Each number is 500 + 50 x the weight over its row's rms, rounded and kept within 0 to 999. Layers, rows and columns count from 0. Numbers have three digits each. The size before them is the row's rms in percent of the matrix's.

# up: layer 5 MLP up, 2304x768, rms 0.0283, rows 964-1063, columns 512-575
# down: layer 5 MLP down (transposed), 2304x768, rms 0.0283, rows 964-1063, columns 512-575
up964 101:500539537491498473544490387476430513534503425447502515529483434536498527592456607600551485461543523554482463363502507503467471526477477492484592480500449535534414401460489531543520508541541495
down964 090:511476510470447404542499519523505460544516476483471538486548433537492437444507558454438538496512432636529462426526540564504531519487442452475566596515466445491503487435492496525489465504584586
up965 101:517459403538527591442489530478492491408478399565426553495463606549420600487499505540579533487482581391408504490451629505549412505516482413471476531506453526521546499451493539428444529500432588
down965 095:504484515464472394507489545448524522537565535518503526531564481448491487523498460545584539490485485517527419399555430470512433564521562525482498481543503478530513523491445560463502466567466456
up966 088:570535514492426521545457561484493462485486483447502565532455500448437444435612424459511535448456467424621517520482526439547519453551593446546429517444406508544606585510395489492431467509533582
down966 087:508455469410459579566487532456508549482435436517572466570427479399483476606501568565582466477475525492457503522531550436430516537539527443556576532545537487440450489547560493478431550506502583
up967 092:427574472534591489452566490557469468499536616492550521478477500550592538423580485515445464495524474494525547448492432510444580458568368474478477519561464430470559446504462466536455534488618602
down967 089:503550519465494574496539529414535438534476469515585533484549432455538515489498500541494548503480570487563418434545487421531565513431538526551544520475493500469407505473455566479516508546493478
up968 093:538474422536559412489444452513419463566461506557477551508481554482493479444565486436565471531508562484540610544448481412489528459461491442487555511538479513424457477465470526530501487472519596
down968 095:551470427553518471524496545509523533444553439440466422499451512403387519449493501521463524453485516496500616533509518456415564482458444526464465470459422551527462496518472498465495530569408427
up969 097:543472535563470467618514488475567566548492485475490558521507436489448545518490595567513482484504489459516473537570486520522542551537521463491508488466505519547514412471481576486509547495584478
down969 099:447515530416430463526548494605521501510459459444471377440542496436557356461522507566472457574511466552586451493562501479401406497505426441546458563446512431461529494492545501440522510452515462
up970 091:404411571454507524500475530525523533458515545533501415486523517522414556457583528518463496435412566547550507475453473420518491468512423584527555483500481424542523616549504521539454553461463449
down970 086:522479546552379394512466501453534549559488454516493598587416433508515591468490484526390465500478462482541524462476490605427540536330505481466546573566455553512498468528488360530517412468473541
up971 100:494460424412530503662534530562495518458589533454429451484496458448462473575533520510521564481535515557471490430511593488466584505467461548522459462515527508570509569529466446382472464502482594
down971 097:522526585545488547395410458577513499535460523551569488492488480480406497510550468450566423550499596525507513476502381491388528571477528561536441503618463623503532530481499447575426529420512435
up972 095:474486519499487524516389518434473503604497455483444511446479511546508480574432583508587534493367452446481526535396486411542550501504553481510513432518573504561529564482460493546463369486514501
down972 099:495467472454532638576463595507514513488541426427474579608518518516467502505563480481505555404482462453497488442472603497486471539526464527481471422481486566493518502419471488458532509512446483
up973 093:364539446499594414474465506580471560457459567501519501447504487460468517551430522406561620497583570513499428467494478516471564596510588408452551513540547561551501475455525527480486421528490489
down973 095:456429447521489514476478518527493388536505438591487487539504508469490510547559441532461545434452494448491394506501500557495510440519446468550529438483508453477476472491502480480479485402532464
up974 094:479554476521549486490465550503461459573501503447506523474490472524617569472569543498548420450508472432447442513468471542452409664495500452545536509531419462482538534474466486566466474552452422
down974 094:526406476515448440544450543507494555529508404430421531455541555479592534491558564465475470504494498492615459430534522563454483469461486450563512496555444493483481489525467599520534500340541441
up975 095:525451471451430565503496513455497459472461456553430588424467591481591477591469459427553502501455505518462415535528460476485490508482541455391459506599487447407435527442483518462508518512485470
down975 092:582468506547507410494527615491479480561462528541545547567535530590498492460517422517473494492557543476535480419462589429437427537469529551545538555488573495456515588452566573450550533513528558
up976 104:418501498476477469518465496491496536585502524529558546473548486554487526479491551453571478538534433543496516364476590514457500547487487544527510539581483434456499538524516528561404471547469458
down976 104:541506468509539497454535513517482495421388437416466547473502472422518492549440504536411574402502564441501529534494456458511528493464485604549501577403538555534528493511521460466523535511490462
up977 100:438495418543466480594468496462515526566497534507501523476513492516529441367543617544579587478560494430528429503536468472626503550501545456585535555620460437499509553511558575451450546542417442
down977 102:511494548510518465425439566549453506586502556552557492415446457494418491481442542565486489495564568496487496546503488509479454467559478540571525467473485548506522396534471608521561534539555485
up978 097:504456495489513530526479455514499419538487510497504444483504450566525516427455561523508455501577560559440509523481533513508504502492449530468371457428479518504395541485592357497455555480447474
down978 100:474474567506506512619410520518572514502529553429529453481530522524487501478595538453585511477551553475533567575559572517409471501467570497438426451474541507450590482534461427522441534483422483
up979 093:635482518501520448546490517440535423473531537484544563437551473447505414513509547542492483593349541541564413467502509541594457479505454586461425417464500421529490467503549508645499563533465454
down979 092:507558536509494520625458430455510551582555591582493544435582435581510504540422424533515569482539447532494536583349552542488544484505585451541543414558523506602460538482558529617482465477529611
up980 095:430480577448548506520532493507577511536473544497464548526442507453544405503533545413421538591559488492483589458529482492472476410475509530402573453494491463502461510509510454548405446516474489
down980 096:506378553502512483446543504534560555597492471507548515520587430474397441464490434511468505629506385473456472482475529513577502437539432456601502428373521621461560509464520388503519536619516516
up981 102:465537514513440468453514514478517470507534431490525571481508460576396536455501468518473525435390547533551491504518484503515473602452555573530513535617554504535528519479496483469419490544504557
down981 105:531547521423535526498426493446447531490500461527547496537489454492546488519590480512490496528593417486559435477488422461426525410543521406436488554495471428573398404495456477431548538582437495
up982 095:520610582563439500522471540538507552447538490525588427478367462492466519523531520413492475514464558550564535544511546510495537544504525478570444407464551561444490486431463441524502402549493562
down982 092:578507552564589474528449471486454545510575549495492482581537496527535527514596464491433574515559437544485479507543416487501427523478508416581492471443568548639571482513515544554483579464520489
up983 101:463495581539529541519515479545385556458520425489550586411525550450462448594568426522557460523566504533435520447490505557474492521464523437555551596573553493556453515588598492540557521545380548
down983 109:473512490471583481538534469423444532482535518492608453478408573496453440378459529589578602535504435582482458510451459567479443562489482500477483590594459402521526455502461493536439526596430443
up984 108:426421531461576572536529481475456488539476533589550536546497551480483490427481520494420505619551491561487456477508479613486516525441541454532489506561562469475389551436526512529479464579514480
down984 109:594548555513423537544531454560508514514531449490417448520499528540578547536541593549465537431466555415486417518490460451493550503585483685502493600426437535461531438483451445473518540469468578
up985 093:431583566487493493590512419479534418548471453514535479471478504570544553526451419459462501555418510553532601446471449527559484427496510519556571426447435472531506551622471501530526452436451422
down985 090:451486488516614504514500454521478570399544516509483509524449507473529492511504421558469451433477480361535409554563542520512478542554490519484449555539532507478507510520431525515443442457586502
up986 088:385478523574431589481610507570580526495555492490490536543518494514448473472499521450545428462471464514540525521515469526531484559482458544432484556522396577562531519483514517535450498496446470
down986 089:548513517428572486526560498487580522468566441501488450465557467419501526518451429579547569559437387455389415419505553530483415517505518608438565529466552497475429491455463506511495510542480567
up987 106:524602499492500476522466459491427415375543553419463524533511533463454481455495433494537593503521493381556489533569465484546569534525576490487585462493504481468432472488558498487452558495480536
down987 113:443482464482463500482444531520534503500434549481488516362484457558476375561566550622562498568530453442535552462421482587490608531489494549541565488489445444450485455515459472509456575484531563
up988 107:496411493479564541462539503550565460523471438505410547427571579535576416511514436501526470497611490542438522468496603479507532472515565477451459497556520451506457526487541516532505470422479641
down988 104:493508520359589461420524515532536493498415529549369602513478391504493498587487551480443562505536534540438468515450475455578513528534472501414452595582473536415493465549500505493450565490574480
up989 086:512471509488461416585505453514488492497537507449491475470505489528482520475575583496424531454560549491453427511483420497453515558449535497465491443513542454580410424496471648496574443518510560
down989 095:572507495549402532532541588520460417490614570451520508510404500423538513443431593568539524489452442556581409579435494524497340519580601566504584573443445488488548409581457535514466446496493472
up990 090:496477532442510459493579471552563533572469439523404489444476477426497438516482558495587503448532541559394548488557463489497483535638447446443386520500445497484494509495438496441541500458574585
down990 092:500463463571481589505528437474535442534534498491513556488531474491506455443498476569416540484534501525487450515523465524551563475429498488417452575532553504548570563472549459423590566538489525
up991 082:436496567527627549481407478530528476525472446470555517577475569496510516551566480459593476629547431546486469498422498478546496502406415599595504458489468552588430484601379490473531450544489512
down991 084:451503532494507392457457528524446555499483577470528531571430530537585513551569420460554484548460515486474507539529445557490404521547456485579567485508454543557541493424496427552479527423501513
up992 094:478446492480502544568577493559503564493502495498525483513453513370490475476571508579507484463557451523544512431565491506460479544624524509529529525465466439437443515475574502499519566532472526
down992 088:492437567491466521511575406511462479491511499471504470546396502555519383436584463456559508513433456479524586469519542562448424448458512578529470476443448465377489453510470500566491482497478526
up993 098:527494465481582539480529493450463524533459470611595465521467419567446477611447473449591507605556480490412449557455417534520569520561470430482453488441534552517463509585537555528515530525528555
down993 089:537484474484530525395521505560470441575505616482534552541514467401544489547523470445467467569500494467522589513428501490377527455456447512493508528507485568504571450577546531549514490573521512
up994 104:412463532527459490479494531429485394454523544546432549466474536492418514514466477512551467532463542421557527552563589494617538514431505464533564514586493478509498471484523475438492575522458627
down994 103:434621483574539553441449464532505506422422504444436579500532424447586527497473525565529588466544605441488548489529518413554519531568564504471498469569497456508495522496508490476518502560537481
up995 090:452512490502503418469457490454559572508455517551543562376449497576554484546503500441495499516453487426503476502614519405415537524571421567447385497528558531513493497433456544540581470628490454
down995 101:468472516512404450558515536505519478466577520452492549424493487493585540510426423474486427417586470519467436469495516515465512434509469524461407454550410446566577617575558498572437491441542466
up996 123:560473470492487408536585581551549492475448458522581567534475559531494531438510485436438459487457590599440384435532498454555486537535550473486466476542471498478445461524469507521471514497457507
down996 118:523484463470498490462502405550437593462546435505565448427492454501418421470429464509433471493428496476513555503531513517408468583464505510535467567444521499517531512533469475443453537605602498
up997 103:495529547583492473502473425501529443487418477432521517496521552401394460469479473506554404541414429540483523488476503453505487512501341480486539504479420497502476553535455494593489492588442492
down997 107:487510469438522524473470530525450634438488507460473421502503532455491483512531564470473504451588405538532532458430549625454442541499547479457515562469523478468520536439472573534575516481465456
up998 093:509507523501551530465470457593454485483535429507550490483500555414512416509399546525461497521460500595528509413472472401482499517450500501463611464464478434610501519550361398510567377439536513
down998 091:454553530492510530491500497506505532617537514528468374539489581448465504503470465459517474535376487572537457470535511467519499465550521435468506526488520430486462536461526413497518462442492451
up999 097:507521534427490502492439450496447470600458523501572526515462402505500528602482398522500479531518495420556446507413498484394508518539496484484474510484466496506439526498572434480523408577460537
down999 104:431501453574446531535475498522561497547505517483583493482537481545532522466520481569425479592446497584550506510536629537465612426477470521467563502600539522471562399567486555560550474499421527
up1000 099:459527461570564582472495490511457483508565493424416539497395527437520537483516373495498531511534420407472526561520546450549456508563542447475476508516459469576481512504507468493456474443575505
down1000 096:495568562449495466501478416512496471423494453457522523535469498445557401558471491504497478555543475538414474530445592480492505481434524535455546538530519427504510456534471461456494475570450452
up1001 095:554497514428430549485568316528461444480520549455532515523540544304455418508598481593448510606506496475554453516507520573506496514478426528521414474565464534505509448524465552475513485488531572
down1001 099:485487547504569503454480504566470484513589450502485454554511544474513476488464511458566451534453540570457450473504511570486504442519473429397529546441535393526508489507466504530476480546536526
up1002 108:536523514511400525550511490422606464625588497528492539569449417466521443534490511457441475466495497444553612560500447496524432455481432579633446473538421467446528510526483418582400467551523535
down1002 109:478552552590497493508388491509498516529462490569560563522426409435571517522586453437513406481503542480456485459427481565561447408491566465494527496471374428503516538516463515542370549430501452
up1003 109:521512469523545490546581449442529467483543548480500430459500549479501546540491446458458441523467405541533574512571540386508476540484588516559588473522425344537523418522462480556406531480487470
down1003 099:545570558409562520521652547482449508410503478523571465518540555574516339572407468486469580516441553457518436536533542561516476488472483478492559477516451472434496436507487540528540501504494467
up1004 104:459484564552485561515459468502424483499485526509460530478505476485540523326485510523491487467500423470515484510546527510501533538523401458543501544516462406467454463493553510416492524529510458
down1004 105:480486518404511548485483532475409547494540443452456462461515489502440486382447432607476515558513578510481477500517483498608500475532542465494427454458492466522516491502498493523491551520504560
up1005 099:507544561554614550463396450477528444579472458480534374525465519471396526484494463504617580530451495523554505523465475495498547439530514490505456553557468559492459505517558531501666467526508628
down1005 104:398511469458484553526503502552475494473469474532522499502515512466440454509395559517483577560546584477491496600569445477435470499471482424526518592493508405517479517460559489471594527520417547
up1006 098:488519499443594473467609583502487464571530545503493482475487529446524450457549490513551498496492486531508552506570528405551410554511583408488545514453477545496571508583536485555540526560423392
down1006 108:510514511464399404549610519495536572507438481544474550558532585498369480538461528430473555499575530520522496447522512468454494551472482485418487469457504467425600501451597557539489528406466440
up1007 096:550593490516512414466509392443586536520555429502515392539435546549464453457526482500480435463528548522483457559468450554478526559543479489487484460459492526492432549439491539505514501427557606
down1007 096:413453376485492464490552443480594441488443508466530527456533510551528428542552457512532550503527537469491493527548521443640520428446504490483525522511455481509517520523616566494522448478462573
up1008 108:546535544445544494574460504440435557449452580448461516451461465481501462585500565503478438497480436467433568451577479587448446396405419499486548461661497439465469562460487504571524491422407418
down1008 119:470408570518406465479611544543522452575493375465564468519524493388480540531533516445467328465438519489533552486542511548376409446463442430429550463491484529484534461514438540462516542502523515
up1009 118:526552558408431509453491539484536487382549500526507464564405516488519444421604525451538446524400496538523468479520512449553468454493495452516507437487579435494534469547492595378538513530535469
down1009 118:520444556466476495559497419469544436489430513558562544518472516549533497542497585533485549526436476511461491508493463539504460501481506597448435542465563510397418542455481582491533475556517439
up1010 085:515485472538426413561503466498529552493477498513554478451497484442466522559535567385466405470440426540397460544432486426504548498520519496497499399485486459552540589471469530474555466507509512
down1010 080:488485602556536525540447592406648506432479565482478460433539477533531477433507444555484494572524437433587509507553472453564484490460493455545480555507456563586452442551504608581450499526485478
up1011 102:520472524524482540496485404455487523465511431500513490645560552492442553446523544508485485460412481503526489506453480531443578486514505548533489463467501476451481583473550490532519442513455429
down1011 104:454488466539483491555527554408562505502515499517637615558477569480603483464572458507536574547421565564509500480439518463470556581481508623515558470411560551494424489480556516461557478534542616
up1012 101:477458474488506577526552605600550401465395452505494453514417560471442511498573510441566537489467573514462505454501531530467494508529562507514472415521488447503618446425439495500519473481514643
down1012 095:464533570478516433513494561509544444558595604472640500466486533487489454430559557464507457402587533464617576514495416502428570489468520481488479469516433496435489518618583538491456475386517520
up1013 097:536522587507589503438477429522510517478462466513471462544480484488398451435445558501481503427540391526539488473459588490511571464545509451364503518482535491517524482505547570431404541443469485
down1013 098:427561503436505503483480463444483519569482548501459348492497504502617547409421456676463455498464527559388481484456518467453525461451545559654487574447482453452473560496550568491576414508457510
up1014 092:493464504529480460612484470497564550513472552528561544476532557522569420471525448498533369563515578403448487521410540484432558444404553514547510533572437407515506465567515474477471595449507515
down1014 089:479566542470512406585507539422455464461406515505545390463539513425508583455491493593496513479490482491502441526529370492440508536537455508432554574449502444492542436466549519494513565503564475
up1015 097:498518506652508477539527569555520456469485614459498522364468523432560449518465574625448484481483521516501504490534567424533444577503527467479581506436558524478510473541401478528504566485480484
down1015 102:460434503580469443503517541491486538533560458435619500508497497508516508593510528420410468474543534410388449640561485464500485521498450444473571614369428435400478473486543550545473526587537456
up1016 099:477483435464487536506521513441642565533580440426517501549417483448438490458496553473496561503471515560487541578472433454514469439506507481432571498584494492560537377371593487523462546464484571
down1016 105:501407403491592475363441549596430479495479481564404495366517495591525502566530596484483547466501524472454448523477570490485515449498504502508513509509471529543568548548466503423556434422459519
up1017 104:522487502447597554388465433470434411459441507577496594560500558594438560496435468446508494617522499464515450419552563416578479525534540537561444563485541460552529543608472535487513439517506437
down1017 118:482546563505514420494564562561521463508507549480522487490551542492510487500539445538456433566594515458557472488449487544536543490560647617464471496511503489479523535522526477567449460527408510
up1018 098:525572546441459512437438449504450518542437515519533464461495595486548506511418567406433513547557539399448482524459475471558398507549515540506514541487542458464450574487524525495391533496499480
down1018 094:585523519489588557510541489566538504457494441494486487468447442558476461511594567542366400464581457465494565549521542477451511479511515475437518408520499423472561464461462460486541548499516553
up1019 148:522399501407467492566484524516576456427471431522511466486459462503506536421465530499442477522427495529511485498525535496462562476485515599450571373400579420535479479511536544458578512421424472
down1019 155:512455438441486538571501527491466562410472417443477559457454504493515433536499539469469453443542492475512471455505590452449585563509516492455519438468492450425453463491473542561554513450409482
up1020 147:477469543443436557514512422449552472464486481415510586515519438541478563435461504562546567466450529515504428634441461456503410495600579524443575411552513522508527413549487418471488510456466505
down1020 142:438424460569588528521506463512480542535490508648496564458515573469567465554461562508405541532481491491426509399493525471536407405505499395635457384492424509485497513430530511469531455578497518
up1021 096:576494408501507488533503517411494455415468600449454454437471446537503515492535542476521520549556518557510472497527523482487600489520511434509471576482430516446526508474435532394413528485444571
down1021 100:499468559444461414635526473442554566622477474540505452490405589550638530455520469506496500467492518445470586532512560556408570437569569518424515575517451472528556505486442460498550481547552531
up1022 097:501490602495477582559547543493523547420450506575591496531464546464489489499518481405494456563469526535566419472515541550474562493431509611489445518536506539464420530604505504479479518570447516
down1022 090:481413481538386521497523554529541513546562502490500432406458462497533505437457495571556481458418468464526464425556486507390455521543517553547527469506463472393551529396498571469520526531438556
up1023 108:546535555546485518504343486436626475522503519489525477410558537496513529562476466515624536571415513532422479564486516477437418472553507424462599580532528464469476502485468455509475428404468536
down1023 118:401503444432454520497469442552560494454446492514517647462523494467550577503447514429439415462619512544520508480515494351599528493555627614487381447473481506509529533513452458512450483514400525
up1024 094:544403421544538415588479477501577554519437461523489574464560534529390505572600492504544520519496473480480441577477543528496471508427486496494566545432588380475553452448518524463471465454469571
down1024 091:450591486420549556405548508504459461528490454509496416483496419432595532521545525468456409384467480457541520547549463557399494478411481541588447527508524448504481542497472462420562503421457446
up1025 095:517530564477430540568563508376566539544560447408571467535447417558499483551537545512423544523548528533501442504502596437549579476396499502576513532442498527570505424441530458544544439521545459
down1025 094:518534447531570521481444490487510534458416498442438532455478470478518532534451453543538489543498445519425577534498529438430540485547431478507432417429593555497544588432549492459495615470395373
up1026 095:482433589487491475598518479470503529483592501430457451510484478480508544506560467568463561496406572466465501467543536522365546544458438472472498449481448440491472566502539534571458551472559532
down1026 092:477520429529551506463506525516472563461527424509520482548623480569517477498615469547564571487449465433502502463538559573485401349585549497483471484455487527506529502485454532510470536480504477
up1027 096:554454480547496441490494430443530449463481492604457529445536503569399411583501475449556508539513502570453431484495519496459352484505553498530456517482538505565416528458529516471415497619531490
down1027 098:465427494509465488514408425518582402576428507514484512506395485590550542450530450540521435500549421480457528565554548478564443487491514500459686412528532465596530436519483480442502569538539602
up1028 102:533531500602522517447515639457591591536535589558497508442516514590476456490458545521531459400483569480544484525474508576524456494520492457544483456513468504431480420495498499397490397492582536
down1028 101:577432515559412431475552546392446623408552527512505464448499480547499476474476430503495460447488488502488543438423486568490464481508403459513506509517565420490484471545538463479571510552452457
up1029 100:484518578557476522408422544497558531484485468501491552468504599465452424564455514462443565516496496511515473503603525446444490555462416509572493518564514519471447531509512515533564509488486434
down1029 101:517454539602470523506525627474402533543507497496481548476604589508432555510619490530580490522530475474505561523512514536461482425483536434546477487522521529585553499503583488532497466573530486
up1030 093:523569463468507430410470515481490437462457524455551418658546443432528476566590453423671486627432593459448481488532541527501529541413516445465445446498518471533593456516502423488536578603410494
down1030 098:468542440457413401429560518469476437464527537492512507453466506398612493445573498493576526473568436402485412541554476527531543383456555575495501448576523460479425545502432469530456503479593508
up1031 096:486454493487510442492561511430467549499425551466479380492516511540422458514519388392514539522427557498427569545458527489512507503492517537567430424587577543495437468289571477481483540472502565
down1031 097:514360526543439478485561531473586445407486574520440458525529485429505537552573541446391531477543469462486462476455457521446460492481517423588487586488578549500493513433478384552481431409527502
up1032 098:551573494496467492498509510515460499485519511469472540591453562520602550551545456465555488470398592471517446519459405529409502541566542443437565589518569559499457545464517532599507518555529465
down1032 096:511462497532497490407392553517545527473468460580529466528586437493565455510421519498446498582441577518537475553509425430499548518454538543472566476486477460560538549507467400547506490467533521
up1033 118:549553505432425605569502514430500494546492498439480496447498529615493361478535470568520493376501557514460458568480536431415496502473455582460547523515511487521501457525475544613480566582522515
down1033 124:535431543554518506459398530486441501441480473540386538498543513471450545388500511511381435412563575464479487457448459537463467585513521505509456533498580514422487518409375548463519494582500428
up1034 099:432466598546415507499560549453572502502472566463568493549448461456526480518556443583579414492406489380479539602504526534496467578539463505511534416510441455477485640483507528495504496404465526
down1034 097:533524454535530429447496524554451503489490439457532504571462487496548483379482494439574536586529556437492508475504521483535530471449599440507590485530561523487436486511519548452569622520479556
up1035 101:443444463486481483495511492540557466486503456522510551521493501530419508411551480474447619545423455533501555531574641559515492462457546494568544412470534477462412517503511475494522439490479505
down1035 100:494487570487472520511600540365467498527508586465545444548457495473481432458563533458516500419480475513496545527504511592501493619483465540461499527563581505377550590409439514483522497578538547
up1036 097:523524469487480560531425507503464522544468462486504540485486451472453470415496448434513524525497448492574586489535537468507524578564452534451558482467563517458450433504601571497516460440439544
down1036 103:458513510561449506430517500478480523447496523459532480469511516480484516477520479503535536510440468502448552486488435516553506474443483510517554601581434433533478570570539543481518482568479591
up1037 096:562531472465548586545440519524499464490458531527444404493527479472490496556490442470492485483521615516478373522520439541398486524576574556463438522511606491561492553558569418471495465594432512
down1037 100:494530466466512492511468438423526538473457548462539529487486512455472469546472541528466556505492453519569497535548517510410488408535530451546445495556504582484455462362531532516521429449532520
up1038 096:551527483564554461503492477607502468572601459501483549505538549507474445644543575484460444506482498516577523514395473508560551514509487563514482518555601479507538493571464453540549485508529529
down1038 091:471541472535409509496480505499489495418492563439443441556469528470529519459500470445516493463449504474527445545536563492568505488582426442456535484446424497509432479475528627543468541421487393
up1039 096:460496545467512506513496575513480639499440477502512483514434482451451409507458510443463429490428460471446517439541538502434514520461507529506433503600586474422578505495458538483496447459477552
down1039 097:524580490465433502486530401421528448540408471462527494470480510537532565538497547508481492506466565525376502526485480548395492509487530532478389497499549524466580535486546431498553518494463484
up1040 107:462479402553566564449481518546476539555489411435515486498437466471580490493496569547460611554581585513528547521420527480484431481565501446559357584475502496522455506491457511460399556403545534
down1040 110:446426516498495455511383560424434503534496533477476507476424535511487510439438496546505495491496542471436435443492458478462476562526446583502443385521538447573470479566435561434501651522562520
up1041 093:495538529565517477415555507497535533524419451515473481522454436477462444456589425440554512517588430584582530541487498487512498497482530600472529514420561499463498536459451545561525468445447443
down1041 100:515516512462476518536577473490466436534466403435563406434472425471492499457420519473470491536527520471402463350441501530440502445434543559454529419520496518563490420416520462485454459592493601
up1042 090:535445511493549422430478554524513585544557542469527510617429461481446498566453589531547568560503544408492564499434478616474561524554562545565506529535502490473500454490524486484521490450480455
down1042 089:450536466569489547575431453463464522516481480494559580652452552541564450459539500566519473472514451544473578467489531440495491560496601475460528429594476482510494424580406473444498473565415512
up1043 097:526464391637456436584513335559484513430470434533447455529456528475478485573512607541505496542384532464591544568545524479568537511394459493570402523622504472521511429535469572464474489544505503
down1043 099:562457545463563499501494576567536446466454466412428566532524663477500569577500521445546491477473468506603555428477503519445543528490502444473543565525547493444521418518555538536452530497394494
up1044 103:537456489575498506599480510409434494524490593492505519538426477543477430530452511474542548589459457529576554408604503551495514498492581593545538569561482453440471488484504557531502456514466513
down1044 108:525480542495492452537524453463470546543460538557507609496404555491512435474532565578508552572564548476528543506604514520567481513490544519497379533483491428365549520498469452514489523638470510
up1045 090:454490460579462501465638492486468435493459372469469445481480580544478396521484455543492532436550498473539551504506515478505522537573519554550410523506502489538486497564536446461492484491414474
down1045 093:545507383495405530367515528542601466464520546577540474477555486430488485488542455523536480481523471515551521494475488494550563495562446469499548435490460505500496537478514503416496522474546530
up1046 096:497468465467550505486550520496446515547480523546473571434500523417561541541531478494528457618510485472446487505583472484503382494435494483508407403482471591590526391488553554472512482508388521
down1046 098:397499603513492543430554563504553488430509482561487567459494575584498509471468417468515449525432411583564573458538451560481436507504458454530530533484531429443441565547500578471385451550494496
up1047 099:514516520480450568520460591477464505460549574488498430513407431513521410477438472471485438503570529467473438500455498516443496508481482530467549503518498591502501477503594491459520637578498460
down1047 105:554452457469510553554520492520519540490456460518477443404462484421532484487540492573387507478439569473479507496512522579532432497507462491468516482451509583531501529563544553609484443464538466
up1048 102:424532529487593539523498590480402492558532501439522440565461473564485480445435532513529422549541504468499574470580463649513610521539505475596417477499528483522484430453480508524532576498491505
down1048 101:402469479596543465523458521461475453603384455522492480417445432536548482558495487474520540539428516449535565576492513496494510535502411583469488493426483533517455478605562388517455547493449526
up1049 100:506422481477495631613492494496532484452441470554520491618483478475585528447417491458478510456444410481439537564506467483524598565428442514450583452520506472434442501510533504513457496443469548
down1049 090:452532471523475504373596463436523479464470568495459475453506526535502452513562499499487597494546468520551435467467548598466442465501499573551537420405559448473502561538528491490469475473514568
up1050 107:399466566467534517518523429538566513578503438510434475518492450476475511395459549479504471581511501498445451536457582422463471495447445516505573468491461498522459359525497466465464510509367395
down1050 103:518460501549559623506461515509535489536453493552442541550518496483471551493500490548453475490530448458489393494503531568489417467586459524517424553432442494505514498512504504513567596503434502
up1051 092:442541504541504482502514407428550575437477459510484520591451502482521449600482551525501544532475479548521562520569461456503479499604522476519521575504538474508612525491488544523469521508550418
down1051 088:580485504574500547603493515423554509536492579495445405474503418535512510483491440519549504497454570443464523453545629430499583541476504554454499484503473453539430450535437421522474412455465480
up1052 087:522544494477514453516508467416536393572540540495571439394575546516491583558459584428522432455437531458531556492482508488455470587465503492561497495434569501450524450509469485450536543498506453
down1052 088:559495509522475485460536565502486499441548413470497484500488560501476515511454612517378552500394571492452562517590485457513478491494530572515507488509428509506544548524578554506533615572516515
up1053 122:488597491506517420487609496563455521557454483438527536465468541435448457489554557512377524512473474515543428443563487654569523427483566453574424458528509544498501524530474524414568546517468480
down1053 112:478504539469488520515539515473394510413467508463474543432500537427513505506454677467546486492545474495636504504502534435503520496492523541552573599532478441453480534623467535447459416488439568
up1054 097:522509549505615516541529492521522529575478559520560504503445494550557425555520442517603514513413412527507540527610464389471442461445533501518486490426473479541562565523554560530488490602482519
down1054 094:392634522567550462473504526554506503509544512465517464446531550431487545533568481505453549439525533469476538482496518578553465468559442541509443523530513479506489447469539510458430487529394525
up1055 096:431505501463562492531501416519468489522504541445552490497453460458561579452568534519479522561533538495449394567573576504502446541433551514445535492514496549466490381572532471449459441479497473
down1055 093:531474548610468523519438455575483530469401549517591508588489570458524556502478483496513472497432583524596447423393447469551500498531471406469464547466501477501456517513531594502492518548590479
up1056 089:493486508515509393520645494543432537520575510482496467418502531382524573549528456538482485548429441518467577505496426506523528465442460615484512494560550512437568571573513547442468418570525562
down1056 095:437499551521485523491538572487462466537550523585505531476370568412450488540542530475483560450461510524438459479461531514492524450525486520464559567558553516536483504489492498533467479530532451
up1057 102:492411532518550467489508390523512573476453519464561575598476505524591518479516579478494505402407510475548486530490472480470510484537398496461585561482476503519615560513546555478460460536511524
down1057 101:470509493581580457521467464532439445467455551544594540457465513483478478466441464532473567473480499559551464441571502463574538559469488550537507500458509472468462376478516474534454538543480410
up1058 094:414534511463460475548521565465552420584484475512565521571417529457618498482487487519495469468475412501491465455479434485465567513436475508438533620519494545560501568448558533495509447591489466
down1058 089:546481505429577505437499534541493493479486481519540390423544538550504501488439558442474518450508453559559489442484526480516487464527497517601540451427526459463559432514539420492428457478530434
up1059 097:513557539524519461541549478587524441461450473500456493464454437545464609529500517483424514510486445516479446516399491490520516513575450484525565527465468448486540410520559509543505454489447412
down1059 098:550638462412447494489444531471520498438491468482581525479529535507555587435500514458509472495551479492479540530558394407432484472471399546490471523457451563498505478403449556589461480462491486
up1060 113:599485485584441549480555473532565484514504422561499497516501487483497491504489524495538414452489566483431453513456468484561559595474454492443520469548588494523574500606579358567483566553715390
down1060 111:503483545436528539462456431568548513442550484465488557517499510541549541420442414551559380458527490463556557539524486493527455497526496535546495586478507534525462499485499556517582493472547532
up1061 087:543486488473548455506540572464566516474505481502490412479461421560505663476519467527544515577375522596449532575579413496542496470429441475557453544466563542518520440390435524534443479577601512
down1061 082:434467512428506426505416565430525511582486510500505516563382596508431549439420482522365482413543521542464546453475499589502535503620580463475512465478526470460623446506547471515485443437525492
up1062 096:517497499592501413455502484476560463584494434523564493515604397443495535528522437435448575523522574468544440580528597536502591510534469471479533485542498413498479407499479425574505473488624450
down1062 101:487471517499566502492419613455555457518440489626505571450468564461464527457544473413529457465509548531514474521515437500548442498456454397480468489481419527452525574543494456492524531543495550
up1063 102:438517494514536528454556551478577543537502484430602443523483447498575498538485464495520504473488499469441483529434452487410441435588479511510499483473410577504532445445497501428530487574469449
down1063 097:554445549509544466436477484475384494516565573499452543534535420556447553546429533487444537554556529592489509513547492506544495547493437556442507455466461457456542570471453493489519395553599501